From a checkpoint of a small transformer trained on Wikipedia: width 64, rotary positions.
Each number is 128 + 24 x the weight over the matrix's rms, rounded and kept within 0 to 255. Layers, rows and columns count from 0. Numbers have three digits each.

# up: layer 4 MLP up, 192x64, rms 0.198, rows 42-108, columns 0-63
# down: layer 4 MLP down (transposed), 192x64, rms 0.203, rows 42-108, columns 0-63
# gate: layer 4 MLP gate, 192x64, rms 0.217, rows 43-108, columns 0-63
up42:100164139115137118113096126136147117114127144140120127151122152118086150097106132118156168119110138135123127142113146098104113089109113138095141160108151076138142126160129135112127169101134114
down42:161180152148153139106107129154126068118095116142095093141157119136141141106101098146103158106151151112112154149125131139110149145147115136095116121108114092101128135143148103149136149127133136
gate43:096143123116087131141105166146108144082137150120161108125160140129130126125114147112128109102142092125126130158146105092135121115112118099131055114102150111127117140121083130095188130141103129
up43:144123137090059147160153139165096116111092141084119111119141129123106114135114120113108109111093138084138100126133133166111108127121154101151138102082180111119126109144133106129124124116128153
down43:124125152152134141110118151143146119130138103125144099138172129116106100127119187120140135090151104128130159160187114140090108143123107114098081127158163109143163126142122156106130118118109078
gate44:065145103098157124165130129156104116139127143144154178121124136133154128141154052174126171145131098133100159085138146140151133147150105130112057109116161120136155137122100126094120154151133105
up44:111144136128139117125116093164153115119121106102115135140154120134136114143139147111160109186092158073155163156173154127137099122089147106106129162125123158156068094109157111167161132149112122
down44:072128144125162156165130081132157157125112117130127123136144097132144161130134146097112082130130089108124088108130099147117104142096116078129103175080160141123166138111116123132140138169115111
gate45:140133135081094155187161080113123109121104122176085100152140102126103090169141145130119137116112103107097153117113098118130102110119133106139153150118143127112144163128097114123142167110108111
up45:177125129099151123110107127111147125146151149117100090133131102140138160099115169097131122115114114121131142124139106136157136096121128132085154146112169132141137145188119121113124128081118125
down45:149134127113112097150132155091111113145146092169110118135141151116112104124114112151127123131139153082110158116144096119131132168112129132130125159157149134165070128126195106134146114152134141
gate46:138151135144101098151077141102117103158140121144145067129084093111097118173126141149118128154130122178158141088130116104132147144093119133170116152106057136108112177115133135117143078088123134
up46:106120142094091153187136137123150128139066079120118118124144114129086135105105099091158104159144090134141143075095109139174113157098133121147095079096142117141155125139163161114159110125115129
down46:112111117116105149149167169155131175144099114104105183107141118131133070106151129084141134084138130104083185094102139126111105125152158112123075117154171112156108091156163122117111074168153131
gate47:125135120079106115158131163146136137104129124118144121115129118126083128144165139135078151122120114076175137112053079139106164097108133110101086179129113099147097144113178128118155125128102068
up47:170091121103101154110096115067106120149121078129150094092096131109146113146098131154108157185071143088127140132151156149096124111121144123131154125111144158124106118102103084159142156120120100
down47:153143194134126127097157080150112164161135138135123127181116105115148120136088111119159110143099120126172119102130152175124113138199139086171118110093125127114141141132121150149173157091135116
gate48:126137133116153132131160148107138145090165143103124095143107130136135168165117118134095149139146117084144152135147076123152152138136098115097153117147109128121139131162141161147097134122110098
up48:107161127124164122163121066132113117132181134109183095139149142095124164120156123109090135112155120124132150149134123123205143133151128107148129138138129146100146106153122134121119129095098163
down48:095141135169125202135131160120123106117130151160116146142115131149119154156117098133129145149125176091160107133104120146118116159137120118142121109119136132087129121089162077129136086157126094
gate49:121094097129102120167089108130144120114144117154139098073135148129156145119118157125103146114174115128108116159133106132124087110090070115107130136120099116121127143147079141107192188120159148
up49:128150107134113111155131086130143087154138156175133110129096120128103126145151098103129085133152150124133154109083137136164084094151152145146108138128172124082117093144119142100098128162125126
down49:102123156140141090163083105188143143139160123111175134128171116161089119129129141134132100157109099109167185121124124107125140139134132127109096080130118143113136156151097103095179118127111126
gate50:110151176125133119151101150114150121122157101107112165155136129131107094193081087106121128116146123136138097149129092128102143124144141105159151080121132108136134125150148134131166105123105151
up50:112129094130130149128133131149145131124086123076113144144146109131115117156123126133131125113118123151115136109203111184130112132135118146144177108117113098100085136129095140113174131089067137
down50:144134141167098156122142085110131119131161112084132098100123153121123139130184078146101133117150161171094160138120111135131133103130150098118092124159131095108120105134113135114122123148122123
gate51:143143142140113145141156120077163106099165160112108157122101115121172175176127135140080199105093122160146088133108137130098104111135140147129094129166113105101110153165149144133104122158135094
up51:151113109168129095115101124142098117153136156160134098112093138129126158134152127132080103129161166125111129076119124165103157172112124073166143177158121148141139137129121099149100161140135151
down51:148107161112139129104114093154142168135116111106160130140096166103115102118113178173159102146126113114122123151131142139139135103146131147110110136074108138156159147097080148134140137178141066
gate52:093133137149075155092120120146121120123124141141127147142138151171132174120120128120156150146133170172132135115122099128123112144139141123142107105137138155121122121158117123098146105127122173
up52:096130101132116138148112120143117113112098157143126173123126148125108132090147135106142132137102117148114129110087123137161154167134131101150096107156127120138144134134094122136148091124116159
down52:147110131146185139139173158102129126142158085109131118112139089097110116129114118131114144113154115122143113129167150097118133091117134141095111134125129121128133115132148123141105147102145077
gate53:107100154146129086134155120156132132169110099135135112136122169101145126151131119142127099103138132097155148132143098084169081120154157139157110108156104088115072129101124146167117134116135093
up53:166140121154093082105116088111141140126129148140143111116124153122109098131116099130162117160170101140103144134101159160108131136109102115131136142109112055129107123162116130147108117104101102
down53:132119115124123138136146149127162168100087145117116148099102145126146100109146131100143149114159161120167118122089128132115123113090215152165128103084159106154129126128103158125127152099129088
gate54:146127103097094122119098110120137136097103165158143161135093111127104122118134113112125105154088139168142140152126111121131142124160154139185169110106133154157089175112140135128144186171182104
up54:130115162121119161109130143079123130124151115103137106131137169132172117084134159161120157105128173092166110084089144106143086103183126147139127116123112150117195162088133124151102107100110127
down54:144131165151103106111122109059128148077088154146115168168104161102078108129122087125115120160126147137140127139097112135078130105110100136097120111125125138142126135159128172123102186138132093
gate55:163132153173161111140173167079166155137156127110095098155122143147123115161111106167111112101099136123163073120103144110080108085176114109102144112126139142137154132155115123119159110106164134
up55:181095110161132164088127100109121131120116117125128082136089115123173131097131100074095130114141143104167163112133115084124101128107138099112128135141150126133138108142135159129128130188128129
down55:147145118134118115113129132138113138135119146142083113122118044123117088122125142121107094168176188121106155110160108089095099131129124157110143127145106123165117116144113154133131153158151138
gate56:131122055120168098134128168152145154126137158115126141150133133148095153119149147112122129145136116140106072138148100089117118103181111139127124133125166103116124166148092151126120110105144106
up56:132084081134099122120149148122134112129129145143137137178139126141129087125130157106108102091117161098117102184140116143111109117154162083151127120121100153107150178098137164135072132141176102
down56:147122144162137166131092102149147069134118133150132179148171115113134120124118165121074147118106154099145070164133096157119142141126146126110139102118116112106123137141132124148115099116165132
gate57:111164136094133120088098109110153153092150135130108159144118118079129141159135135153160107114172154121142166177135095097118108111153146109114173167130079137165139166115133103143160088070150147
up57:128154121073112154093104098104116119129181153131085132132148125096150190127134137132148123134148117111114129155154141138114125104147156104135148148107102127150104171171099107135130133096136148
down57:146110123138146110094132121162076144147125120124115150155119100138080128142160148189186129106148152144146143129150121126100092111152133105126172136137141106135118169119165124163121125129156121
gate58:151135123143168059145133117148143141076130166111137164130140135122146085163088129156131131111165114113115111124146144164123120163109114108138116150118158150144184135152088147109106135154178178
up58:103097113123162127117129130092129147135134103129135132132158116097117103134136141113092121106125151066136097131131101101130185123139113157113120094135074086168101149093129116136159118099121146
down58:093136156112115104160148094137130153084116157131118132120154165121129118122079191135069109136102110147083119108148096153102090117098107143151156141150131130142127154143124116128145145123124172
gate59:114116136152127176126128151132127118119113139108152119126116110127127098129142166129138153126114121150131145154131096123141158092133131110118107139137153124126141150137166134160139107144165134
up59:144114138105104129134127150137091140137116110136126087125161103148133128106124091122116134148125125093115094158152139123078138098145128103103104143145091107146138102129100129113148147086091127
down59:110126121128146145095144098114152159111119119148120186136126142125088111149146137105122097138136109141126148117082133142171143127113103133131085143082149158124100116141193132147120105159126114
gate60:146119132133106171136108140118093119075132107119086156104116116139135114113164143061133163127090145132123079135133106134128117129152112147127136101111086157098109143189139159131121122130157061
up60:099097114126135100156096127162132165133107168135134131108145134143090108121138103151102128097119115126151139117107144116142150115148111119132192091111098092104151119113152108085114142112132105
down60:122167139080136109096147114142159165154128131112111137076142116130134120134132102113129078110140132091134162132115168129123128169112108134110087136120147104127119108134137153114165058125141112
gate61:130164075082123121115155146188136108125104162144125168124122148151127146132124081081161171151153138116108150133068118080145156136124158137118112106130140158122108113132126098112117116139110119
up61:074132119115107164128094127099149115147161103150110104096106118130096134122140189111179132129123163116188155139132095147159114122125130117182189141106119160129136164106102093160138129130148123
down61:140154142101108097092136142123132116090117107079153135112158142117116124136107127110100104137132104156109132132109090130116118114147160148095103123155158107157131056132129123131072099115128147
gate62:153124129156145119126130139114107142149080160107117134156135111158147149104129085142107134074119130119129156163141124159088137092144136139126159126158172154126103114124052127134134156077120066
up62:133126106115102129137107120107103128096121083148151144171126141066099114134116113161129162139120135085156141119110126146115111165135168102101086098119113078145138136073153100093107134129172112
down62:123127135135111093131152117132098099149150168122110100143117168123093139154090031108155146092129113118107145125118080146094140136127154113125088131123150151143105110148137097128107132174149159
gate63:155139123098098133164154126061158144113145137142132133136124135133136122148073142117126145101126165104126117138130108133140135092055128139133134134101135151133131166127085111046098094126126148
up63:140089127099123121135156150156142146129119143111136109098136141151159099145108085092152101145112116140120102099143146119089123165139105162105157118139135141134110093136090130134137083107144151
down63:103142094142176111151125118148109109124107128127129109145125114148098173098155135141104154127127108170133118137133089153138143143177127109152114151170127145149136142099135146177143168126126126
gate64:129102098125132122139131085106143123145118142131111138192106156117135141168116145127120141129143117123155173078158198131157133150138177137119141111151152122157123115105107140145083121138179066
up64:161105145113120080147129122125114127183147120136111103129142134157132109161072131092094134129121097124155165163118148139181149174092163128123136118105132102110095125140132156126143131131104153
down64:131167107148167169137123091108117106106121129150142136098149121094092115125144123134142104082146116106125097083104128073128106111168108125130083126136142147130163132147149088096177142125098149
gate65:105125128122095117163145090167116148129116143081091104127143117145139147141102123126163133146185114124108132158148136154165116141119133158138126114119151133134155149085128127115105186098159131
up65:144168104156107116155129101135123112107124142137140113124157175117049170110157108099151113131130104104164120120126097113103138126141107128143193148115141125159121161141171128101156144156142107
down65:176098146171112108104093112107132083127143140124127095114118083093105146101072138122113161095120136093110162108099112121126107107157157119097123156193132168115090107153116104155106123124075132
gate66:133115117120129152137086125132118126138118167132116157140102158118133123166157119103130091128141091150117112111142128146163128102113120139137125109150118146104143157134114135131146115120127119
up66:123147128110136084114119108161115139136145072138114128129123098150153122100114135146130172128137117115112167101098141103093133131119130129127159130145123112144113095131120130118122126134175126
down66:120090136132147103158093115101134157147148079108110157154120157146150125115107130118100155133156112128138151099135120105118102148106127150188124123126135129138128118145111103102109100082125110
gate67:163156142105101086081065099143119105115130157109164101116112117155118153115140109163142155121093143113121137139171097126118130144116131125120131148136136152127079169134095163128193110128104086
up67:113175099074181113108137157123121128155162158123135081097168148123113094134136120128135104118139110095146162114125101131185113161095129122126172138104128095098106141136125134136150118149151147
down67:124101098156168124095126187142113193131108087108086104153162132152101132160144162113102122127124125155063142094120159131134112145113104106100139099140136112160145120155160123155134138123137102
gate68:064136163119133137099135116105162147058137160127101075113167091157131093106140138103134123144138146124163115105101143147099089088148114146145080174120121140120151116158148133118108146102085114
up68:122117146122089113154094140153126164132100147133124113144156112094085140145135089145125145091056163107138121153145102108123053157106123086153132133161121139074099136141120132115164149155163125
down68:106160127153171123105087065131170143152139140112106150102139109185139132133180114108137165137117146118126136083124143131117129140171117140125117172121091078105140144129122137125128154101149094
gate69:124121160181131138132136120146152177117110142109061166148142087134159141123134132122129133148169126114142099152136141108090171112133109130146185120153119148165143142112086121078129110166141091
up69:092115134120094130114095121144136094135092153125073129135109107075145154098093101112108165106165105144129129100142108118102123174131108140149101104120135187137062137145124117119158120151122150
down69:119127153073135136149119157135106127136141141139146104130120093178139152106117140128147165126056116141122120159120140148122165123124145124130132122079155147076120127136075128169128123099101104
gate70:115141114152129103147110094158146143105117100109137107101138114160122101117123124138093103137109099139134087141069135115179131119154148098079134103117110113174131162089065140171173133150141161
up70:171134119146104096118121176127164079085151108089122142138077109076099147137158060127176180092103149134098182114125110156136132096098166113131139151108110106142136162147150121117194126143109141
down70:154158092149117149161100137060147128111187145131110137137105172137107135135131109135151124128111142105153093172101091097137193118161099119155077157136129126103141118099122119183114128145114111
gate71:134147102140092062139147113120128100097127097087145107120147119127080096164146115113161130090107111114146115095136140097132137104177165105128143084112068117120142149101109102132139156129172125
up71:109125080144135141088139142160088138128133114145130109182129149129137132153087102145123109113152092108142101118114104155119128098108111102110073121144122128110142080120117135176125166142130154
down71:127142088176118106118151114106097145114142152083138131155084123125101137117136105121160103090128157143155119119101151124119158136114094146124112153082086109158152117097108140122159169150110113
gate72:149122102144151125090167136106079092152155121119149132105140151149107110116091126127114130134105150083087154085120087178085107130095155166128114109134086155175157119170129124159143164111141078
up72:103144144125110082139102106142096121159092095131102092170146123137119133098168083123096150132123088130128131134123120128132124168142160174075118163140149153114128126116208109148118144117152117
down72:140160124134089118070147182149136097127161110106135100150150142096171118126098090144132131139126116106175175083126080143104143139134111174079095134150127133168114131105117156118119152120147091
gate73:103152150123151138131093099142139164112159098135128150110125141156167127131131096140106156104129107132115100125146115181127112128146124165115144114117114145118105155086185135102115113114140050
up73:129111103105093166181135155099111117125111091144137128135113078161108082107130142144111099130111156109131124146118128078122154149156145127155112145113125159150132061133134168128121168118108179
down73:132130131130156129163100089069136110111096147141145158116144093122161139123130144131117139150130115144126114104145135150093119104122150171133137063176150121152134110145121175096147158123126054
gate74:133134108143125105080120132119088182110162147164098108117146110142127129194119122162163131142150147092160128152153068155155110096122167149107145159094149123149086100091144101154126157116114128
up74:142082177117114127118109087122116106106129141193115099122094111108156073093144127151143138137145099121115109107103110162144129106151146181135131122139160090141131128100115157130141102131117137
down74:152133126129129131150154117125106097156148094137098129127125113161109136135130136146115113119127178093137152146135108107097068109149141088157142122137106103128052110082183148114139103129126145
gate75:099122125141158127125113107115154117143133078170123110169077143121182127096149141124134120146122109141179085105071143149151086105113132116153128189154125127143121098137137139138167183169155111
up75:116151137159100116164152150146111078138093145146124137108220135152090101153125143126142114100140125122064146115139125128141099119112130116143138101120147163142150139108122149111103091071125118
down75:104145106111119128118158119136140119103120132085118158080137157158175169135148137126118088123104155113171142146121134093108104092116138127121117181138117138112131136066115155163114093113152141
gate76:132100083117114129142146130109132127116109103095125112146165134109136107162138090084066143133140086103076131132153161149122112128121160150140145094142130132149157121150095159128129114074129143
up76:152118128121157125103183095099084118068133113103107132140152123123133088135145138109112180154129132131120138142125166158149108067122105135142136123107095145171148135159139137145138156137103137
down76:143137130143138140132178128124162118145130100175093101142114135166134136096153138144104151115125151139129119113086111107110121151160143132136186122117157121116143140110100131137090122160168170
gate77:115116160112126098099115113175114108117115127131138118104131126113131095116178118109135161147145130152120124167111111129137132138150116169106144152130068143123071168149103144112130104114143112
up77:109114160150166118116137117157133130119131137096109129115126069180151154095144136144075145111136100120141135097131153121156113149126106123144120111106142132150141120103171181126124085107077109
down77:121112162112098109165107095121112130107112091093137100098138119153155149115127164108101137174152115115148137115121139116157159171143150148134162113092068132117121153072133158104143118106109109
gate78:130112103138159148118135150125102108101119121161132106136113140147118149119122120109128145117146106135169147150162125142147122137117110127146149108113145140140076128142101112146117125137138137
up78:110118122105146134112107137126137132117172140160137181139121116140122152167105130114124141087110091148126114134121140134139154126096121156137151127139155149133117126131146112156094137138138103
down78:125126146109112145138149158157130144137112143174139120091172128125093111132129103130154112139131145110151108126136129143115100091137131127113096118108098106114139122166118166130153117127123193
gate79:108147071096125168139125114124155099077131166122156117131126147163124114152120144128145116160106095103133160105135120136104162110141093179131153135095105141115142115144124105168120138127123132
up79:092143143111132158164099115156150111122111138152145135141151117173114151126136138165140126134128139112139134056121125151132106078172129128102121138146178102110107140147176119117142156135144137
down79:109090174145124157104121158174113130178146098159114116145129055136135135108157140113109107137135154144146126140122131147170145144119134162124160142141148139097101134139119126131113140139104110
gate80:124145135127126120149109125095109112125135127138089119123080127122124126126148119103103123121114147114158112126110082157115109141145102114123112144085119112083116129150141140140132095150108154
up80:108156124072138129116095117106138162126153146172109131146105115110177129164139147143112133146126094113110151099148137113152119140132123150159161102112141149118100116114113142122144145110110161
down80:136135125158155139142136108163128094126121134111142111102104110146101122095104161102134117116146124142150081117116133123120112111126127118103074140126133097109134147133162119121186114134139064
gate81:167087096128157104144127152157103152156143132100090154181135114132111170118105094136111142120130137146130125112130126098127112122102080145144141107137187129114168108135152109160159095121123096
up81:137114123162120132152081106136141114123125119142108137072114124165140137154176151133120108084144090109125122198160156140148134137148148102113149142141126086097115090135134145102084118101155113
down81:099148086105141113146131095133156144145149150186128133102157116105128136162138132136128108087151121124114107084159112115147134154135145134115092126085072086118134137127169153113090130133116128
gate82:129147169144119134112150120142074135099114132141136127125149146115121142130107100141132153122145097118138095113093121151139114089139121128100072115093097147127140142118155121132114128135151126
up82:136130105097095139125086103128140144139144138105104116130125086164108150111152166109102123135146111123088133132135116143113105104095078120146110133118138149126118112136155143154070120133110109
down82:134133105107133146113189091111143115116176118135102119106147122175102095156108098155137146142110152148152141108095148117119149151117118157123123149128126142166116135142111161131111129107102159
gate83:121105156154107126112125133122103133107155160101104140149130150115140120171125119197098130147118122118140144100127144101113141156145164108150163100125115095129121130127130126101106091124138149
up83:183143144146135142123107085147128107139111138144116134135115139135189105145096156116093096146120119105103093184124119151108114095121107120135117092112130127118137119154138122117113155148097105
down83:082123113098114137112114168117132126134128112102148126125128141130095101093135115176135145086147120136168166101179088127109132179129120094100134153164117150145120107086111107110147119102180139
gate84:109076133123151142144120103156106132128100144112113104143120129084135099099086104176118121125112108124165058151100138191110122135147107137098089093117064102152103130120114120128128168122113105
up84:133138192101135143158136085160128103127104111129089121134163124150134156148111146092115140117149150094131126144133119174102115114087128196158097137120107129170150107104159121148126119097145143
down84:136154099159149156102113115104173119117152100124138093087095117126165111151142150114111100100120170134118136144120096156122102193106148123132130150165144095109133143125151120113093152110098147
gate85:092139081105102112179114127122111159111157144164104142177131132113121159133129084133130180097129123112148084145086179128139118156123107145167119123091113103130117092105111116117157156120075123
up85:102105147126095136149146118153066116174143134153138165177143141132116122149122122143160162116145122149185133134111122121143103129155109145105139160077116111093125142085147170130108164126159135
down85:108099149152186113089126115117171115109138072139126081126122127118119112155135124077128130113153161157101108172118142163130145134128139113099112108127135086160138155182126144115156101133114134
gate86:083159081123091105154132109125152113114121124124122098109118133104086127147104124170164120095094142059126118142135119103157131097105118102122117148103119114144141155104138123144104163141104117
up86:110093101100163160092147165145125135062109141091087134163094136143140119130131114131153106097138150129147127137129112141177125120165140154134134108077135123122142155154115145101098108139132120
down86:133152108156084142107082125110144110116122123110101075100167119117121137166115107113133154154139121097117117116122124128099115089130125138134112153116174122104124141100137120115145140107107109
gate87:134151116130143082097104170136132134114104152100143134149093158096129150124125100143118130144154097165105157108139089142121104163101101110144168125091152141133133143135116137156121134129161142
up87:132125136129137133173123131123096125118130086116098112097126137133105110110164123148124094117164164142136129151100158143183147115113123139144099148136102118096160143157114098162170105118164137
down87:117135126142151132130117171145145143126131134100155141118102174081113166102110100150125165148128090174130108076101114093136184126122110150161146132141147160140121122117104104168098122118122103
gate88:150173154172075142180135107109135135079112151092149105141126115155073152141127092092149085122131107123149104151161154112131148131145102113111194152131093182116085142109114097151096110087115059
up88:122142153164126154133142104119148105116135135088105112123139084125165125092155171090099117102093144095129124106137102184062089125117112129128101183106173136093152127168186148099158114175120098
down88:103085172117183083081133120119192115105068146126143120111146121155145110141140117158137158104159125134044144121094130105157147117136133141122100111119087102134108135146108123151102145108140149
gate89:092126102109154134130114136140121142106127072094086116123137130096120062137123134204128079135109081149127131143105140120084095138163124121165130055103139126138124121114144134135104168144110131
up89:063157117130129147150138138154112188141121109125138128111102112146126149107101145154128120145143165143134128131161109135142142112139131120166079122136102127108094081127115110111128100168123110
down89:148137130102160124111133127115129116114140124130080135108126139104083103168120122151140123141134110089124142093108125133138115145133090107090122095118175128133116095118176134096144169077104106
gate90:145159120138103105153143153189087116115114159109100146161153136148145123161131100165082150100164132119145122152131108155126144148165144110165133115142161139158128089135109139120138127132131183
up90:129140132144107104165142149162103101073139142160137124137085144143107133163130142109113124170114100120135116144109133103130086123107131147134133116164131113161090142084159105126169091158079154
down90:133122116095124138112114094091165165143124131136149143127109105142154158062092170104168098103110173137106110142121126170134108127111120125116146162093096122100098155153138089145088118096116146
gate91:134113127159173119152118100138105121107125092120075116107115119128142128117130130133143100143110105099120139090140146099096138140122109122121116184115122124061103131146151125127108140129139131
up91:138120130102133104103109117143126134136132118111135127107149112096161138124063151102138157077137116098108123153136127097142131131113099173123130109118079129127084134116144143084113085134115110
down91:110131123187134139150166060120122126116126120134132135142100130152118130142157138157124096100132115151146109078108164109118162136132131166101086148098155138104167111191109131130137146117136131
gate92:146138142111139132153083117176194113166182128127091164075129092147147123131174075149137107153177166146142153128124175136137116094113134149128107127138077145091129110165123154102149097102122105
up92:072130172116142135132129137145135104106104117140110128143137118116079104166142148152080160145121141143133173092135119145101144077093153099140118124091143125178112144145173117093156149116125131
down92:169184134091093136130151077157178100128125095143114155111106106102130079107105111145121122128172149119130181117152079111126149126127110132105105116091158117164129105107128110127105146110105161
gate93:122115144149115138115124162136087150134120093165150120135118122148158079126112108125124124105111152155137138134122115075121089149154145132112145142127075122151128112112134116135109143119187126
up93:096170146131096097146128139118166126106168116092142099114136130108104113118116165158129082133106150084135125112109110147124127120100146130121115141128100147152123124133150144062135111109127162
down93:095091112085084136105100143121112133133116113118138136148119106139142108137114111108121178173132108146161162154107157110118108150149103126122147124155133141127146130060156161148135156132150092
gate94:122116122132114109135112130100119120161163113116118169154121156120161123114120189132148135117147144101095115111132088074206135146122172132155160104113155164103111135130132120120193145125132125
up94:069167082163151086106114160175114122148111086122137158132125113150071150135085160134124149108129159101143164089127134163148137123141110104141123147131148140153109132137138123164112146111169125
down94:060166134083093135138112119120104131133100179166128136150114129155098134099124130164085070140154115149145147102129120123089125160122102136118146139163157161120138142149103172125141158119156119
gate95:143099128162111151135130088117112119137095203122137116168121093122090137171140114151138125097070119114170127135127122135152128109135108147132155134106154138105133130109096112110152140094111099
up95:158152134121163148130149120101112121168165109151149099098111160141110165125099131179120113114123158077141103104095154119116141127148113139139093128140086134104134142107150099125115174139135107
down95:117098138109112127154091088110101102155076153140122110153157095101137137146135108157101143149094110121083148112105106113128109109170180134110142112129146136145124129110091109114172090106119109
gate96:152095136087186108144098151116164090126110101119165156156108102108090118093100104127115123127116135128100112066140110159116136100146185118171110147119146145137138108116119107101100178168145101
up96:165097125115127131119119110146124118132132112126149132056105188147130141101137128138124147193107116087087116131094118147161171147164091136141092148116127144101125110174118128140131140148132141
down96:088168119126154099130162103143129128151126122121102075078112129140171117122161151111141142092142075131110158123089136112139122121085141116094120140100104103130109132101116095075133110135153179
gate97:130142128132145130106170090105149101135155131150145122124130115108097146128099102125135172141147120139163095163146109142135093093133141147122143152103097100099147113116112104114169115107115123
up97:139140146152127136140110143113142131125099129144113164136124145143126160098171114125160097131154165135182147138081088080158106190093150154151116105146151111104092123118096120146131124135129160
down97:114145138085143106126134155125122114152112142145141096128078116138087124136086142120110138148107105094119097152107135144097161109143144114081116136110153167124117111183131164105136127117147144
gate98:110140130139158133180112141104146114105133141162106141142133112106134085154150079140082110143146128175156095152106116127135137124101093139135118164131123106120141113097128114128131089110154127
up98:110180110079120119116157135108132159167140138126149148111192165155118153125078124129121093137124124120115150119131157085089132129149138156164118109127127112153109127160136107130101153151154113
down98:130138135124123114145104117116107112109131148132137125090179082163129149138116104161134129100137148127107204107114114073104110126143141112135116120144114163162136126088147117113141157127130112
gate99:133140081127144140146113130132121092121100124078118138159117170138155183072087125122119156129088131144125147132156113104110152142146098117142138119128141159122105097091133133175125135105166133
up99:074107146104130123138138161129173134075161100165129104123121135135142080156134166155097107121138123125153157142114074151122123108133146140140126123142130149105138114153140121116123135148150193
down99:167120109141133146140141107171097142151120164088131174119147121121168114087142108100159162137133113137108124134132113160127154180141149130140123144115146113175111112101105145120122111108128050
gate100:106163115121153103156113066132056144138149138117077113129126131124139150133089152198148122117145152123184100147190146132152124084091125114137129172120138112068097101142141113151141159159122149
up100:074130160160090124168134129131139132152129136145170103157097145162144142155148145105167116125111159094110131144103150135128157186108130115135105141133094151112159134134149174118145097099152101
down100:106143127157141116122097111122128108114127076151136137097195092107146163142142114109137124109158140167098167097126140147126143082123148156120109142086157134111167103130080109117095116141105134
gate101:121113099155145109103129116150121152111127163098110120166111097115116165151087134128135105126119137094150118097137138136138123130135158152111102091106145160105124134143128116134135201165178159
up101:159125165106145134128084082138101106146121143110135157112146127132177146131107135125150133080120121153090084125080121121140105129149125127135174087117091144115149120147079122112131131127116115
down101:142096083156133114130110076132125152127113154126158146184122125095096164143105149143131125122103147101110178106117086162112124126133157136106100084098140127112154117134124092114157150155132136
gate102:134094104150154053150125122120121140179107128086110137120098118143090132154134131140150114128158121108128148117080126147129114098125098119096141161138105094138130134130152146161170148110192140
up102:129149153110090137164116136087108150119163122133146139155184127096116142160104126120084108118110120101104110115126104149123105138121158108101153119147131144128167117134079125141091095157119152
down102:069104128110106127120091111132126138151175171127146145148148133126148098128127143087172096095111118131131131125137141129109130108140120175109146148155151123126111126151151130104086185101101179
gate103:122109114074127152124114143123154106138155125101150147137125102099166169117134135103088145135127143137129106115098129097173147122128123159157116142159130140130094147084125146093109094161133104
up103:126094098082136127181156149133127119172134093131112125087120110139128130104169133105103118136132129135128134152144095087104111131139100155124141155196133140111117108099100153119114078115142139
down103:138159135136138081160131130142129146145058130143098157104110128163093131098136129121139141135082138082104132096152136127100148133164110108101128119126123099144145125108152119130130114119134176
gate104:119122139121133095133126166113095128106134158137169106123097120091144111115143130144141098106147156091156099102146098130126142139113114146133142176109107144124143125117121105136097128138142200
up104:138153179143151174159141154113114134102102160100130125139149163162163161130121120090117143094122108160143086138110131140094154127123146129116111120134131100136154133135129162119112155078099142
down104:133116087122088096102100127130141154142156140133102127124126083102090107128086131169166102148118154100151160142128124145124109136120153111142141153129126140119101110090149102139137096135121086
gate105:141157129091126172148066137125118121129122111103111104168134178116123133129094095127114153143089116145124123118141079108133119099113103137152175140093116107087165114146152130141140142105109135
up105:126110122151101120178107088148120157187131133131162117104125065149126122101128129121124106142121105122086112139106126085143082146122114116127117112096136161140099139132126128161170126091107153
down105:127129079087130154121114155120149128086125159127132111137135164091163068154139112121129125154128112138142134148093128117158131097119107084125118130104148120135174113119132107111141164092111111
gate106:114119148150148148120095129107124148130146159088132114177129153132134092176087116102081133093128102128092147090108143126122137138135125125162106090133110139102147157104128122095110123123159134
up106:101149111106132118130140148169099104106129139094109134114096185107157145079125130172134137174135146120131127132100133098165099111133127116141149112147155145137182141108166144152146097149116133
down106:081115080093129147095181149062107124113164166104118118141151126162123137159150135161128171099111095156107164134134133145096148102093116091136080148098120144131122133164125141108095117122118171
gate107:130148122139167126108115099147086121141163125116126197129151109122120128120158129128124136138142096157109133094135104180133151135128121116137123081132154206156170117121108156105182157112142135
up107:110116093152164127159147122130112116152139136134166152133124141138121116120152136113118138111090128110147113112148090110114118119153141134128122155111123126129154101146151133159144091188200139
down107:179101077145118139131162145095075158137139155123156115120142123128130126126077177123162115132141147124108115121122130148092118131141127091148188092098128151105130111090176148147166123151154117
gate108:181110158133172102137137095089127130075137127139125157148144104144148138126154150125114147093133134082148120099153130168113116132123120141162142105131103120130121109116088091173148137118101121
up108:107097118139106087069143107114133127102144167130159138126129108127128115120155168175124111145133101118133138092125179145133166167133136120156136123142109124136133172171125132130148093128103101
down108:118145094123101149124142137130119143135126103083125141130131109116120143106095090131152114130065122106139136133170133103125164108126108122129129120143146111138149166089167127118177139148149177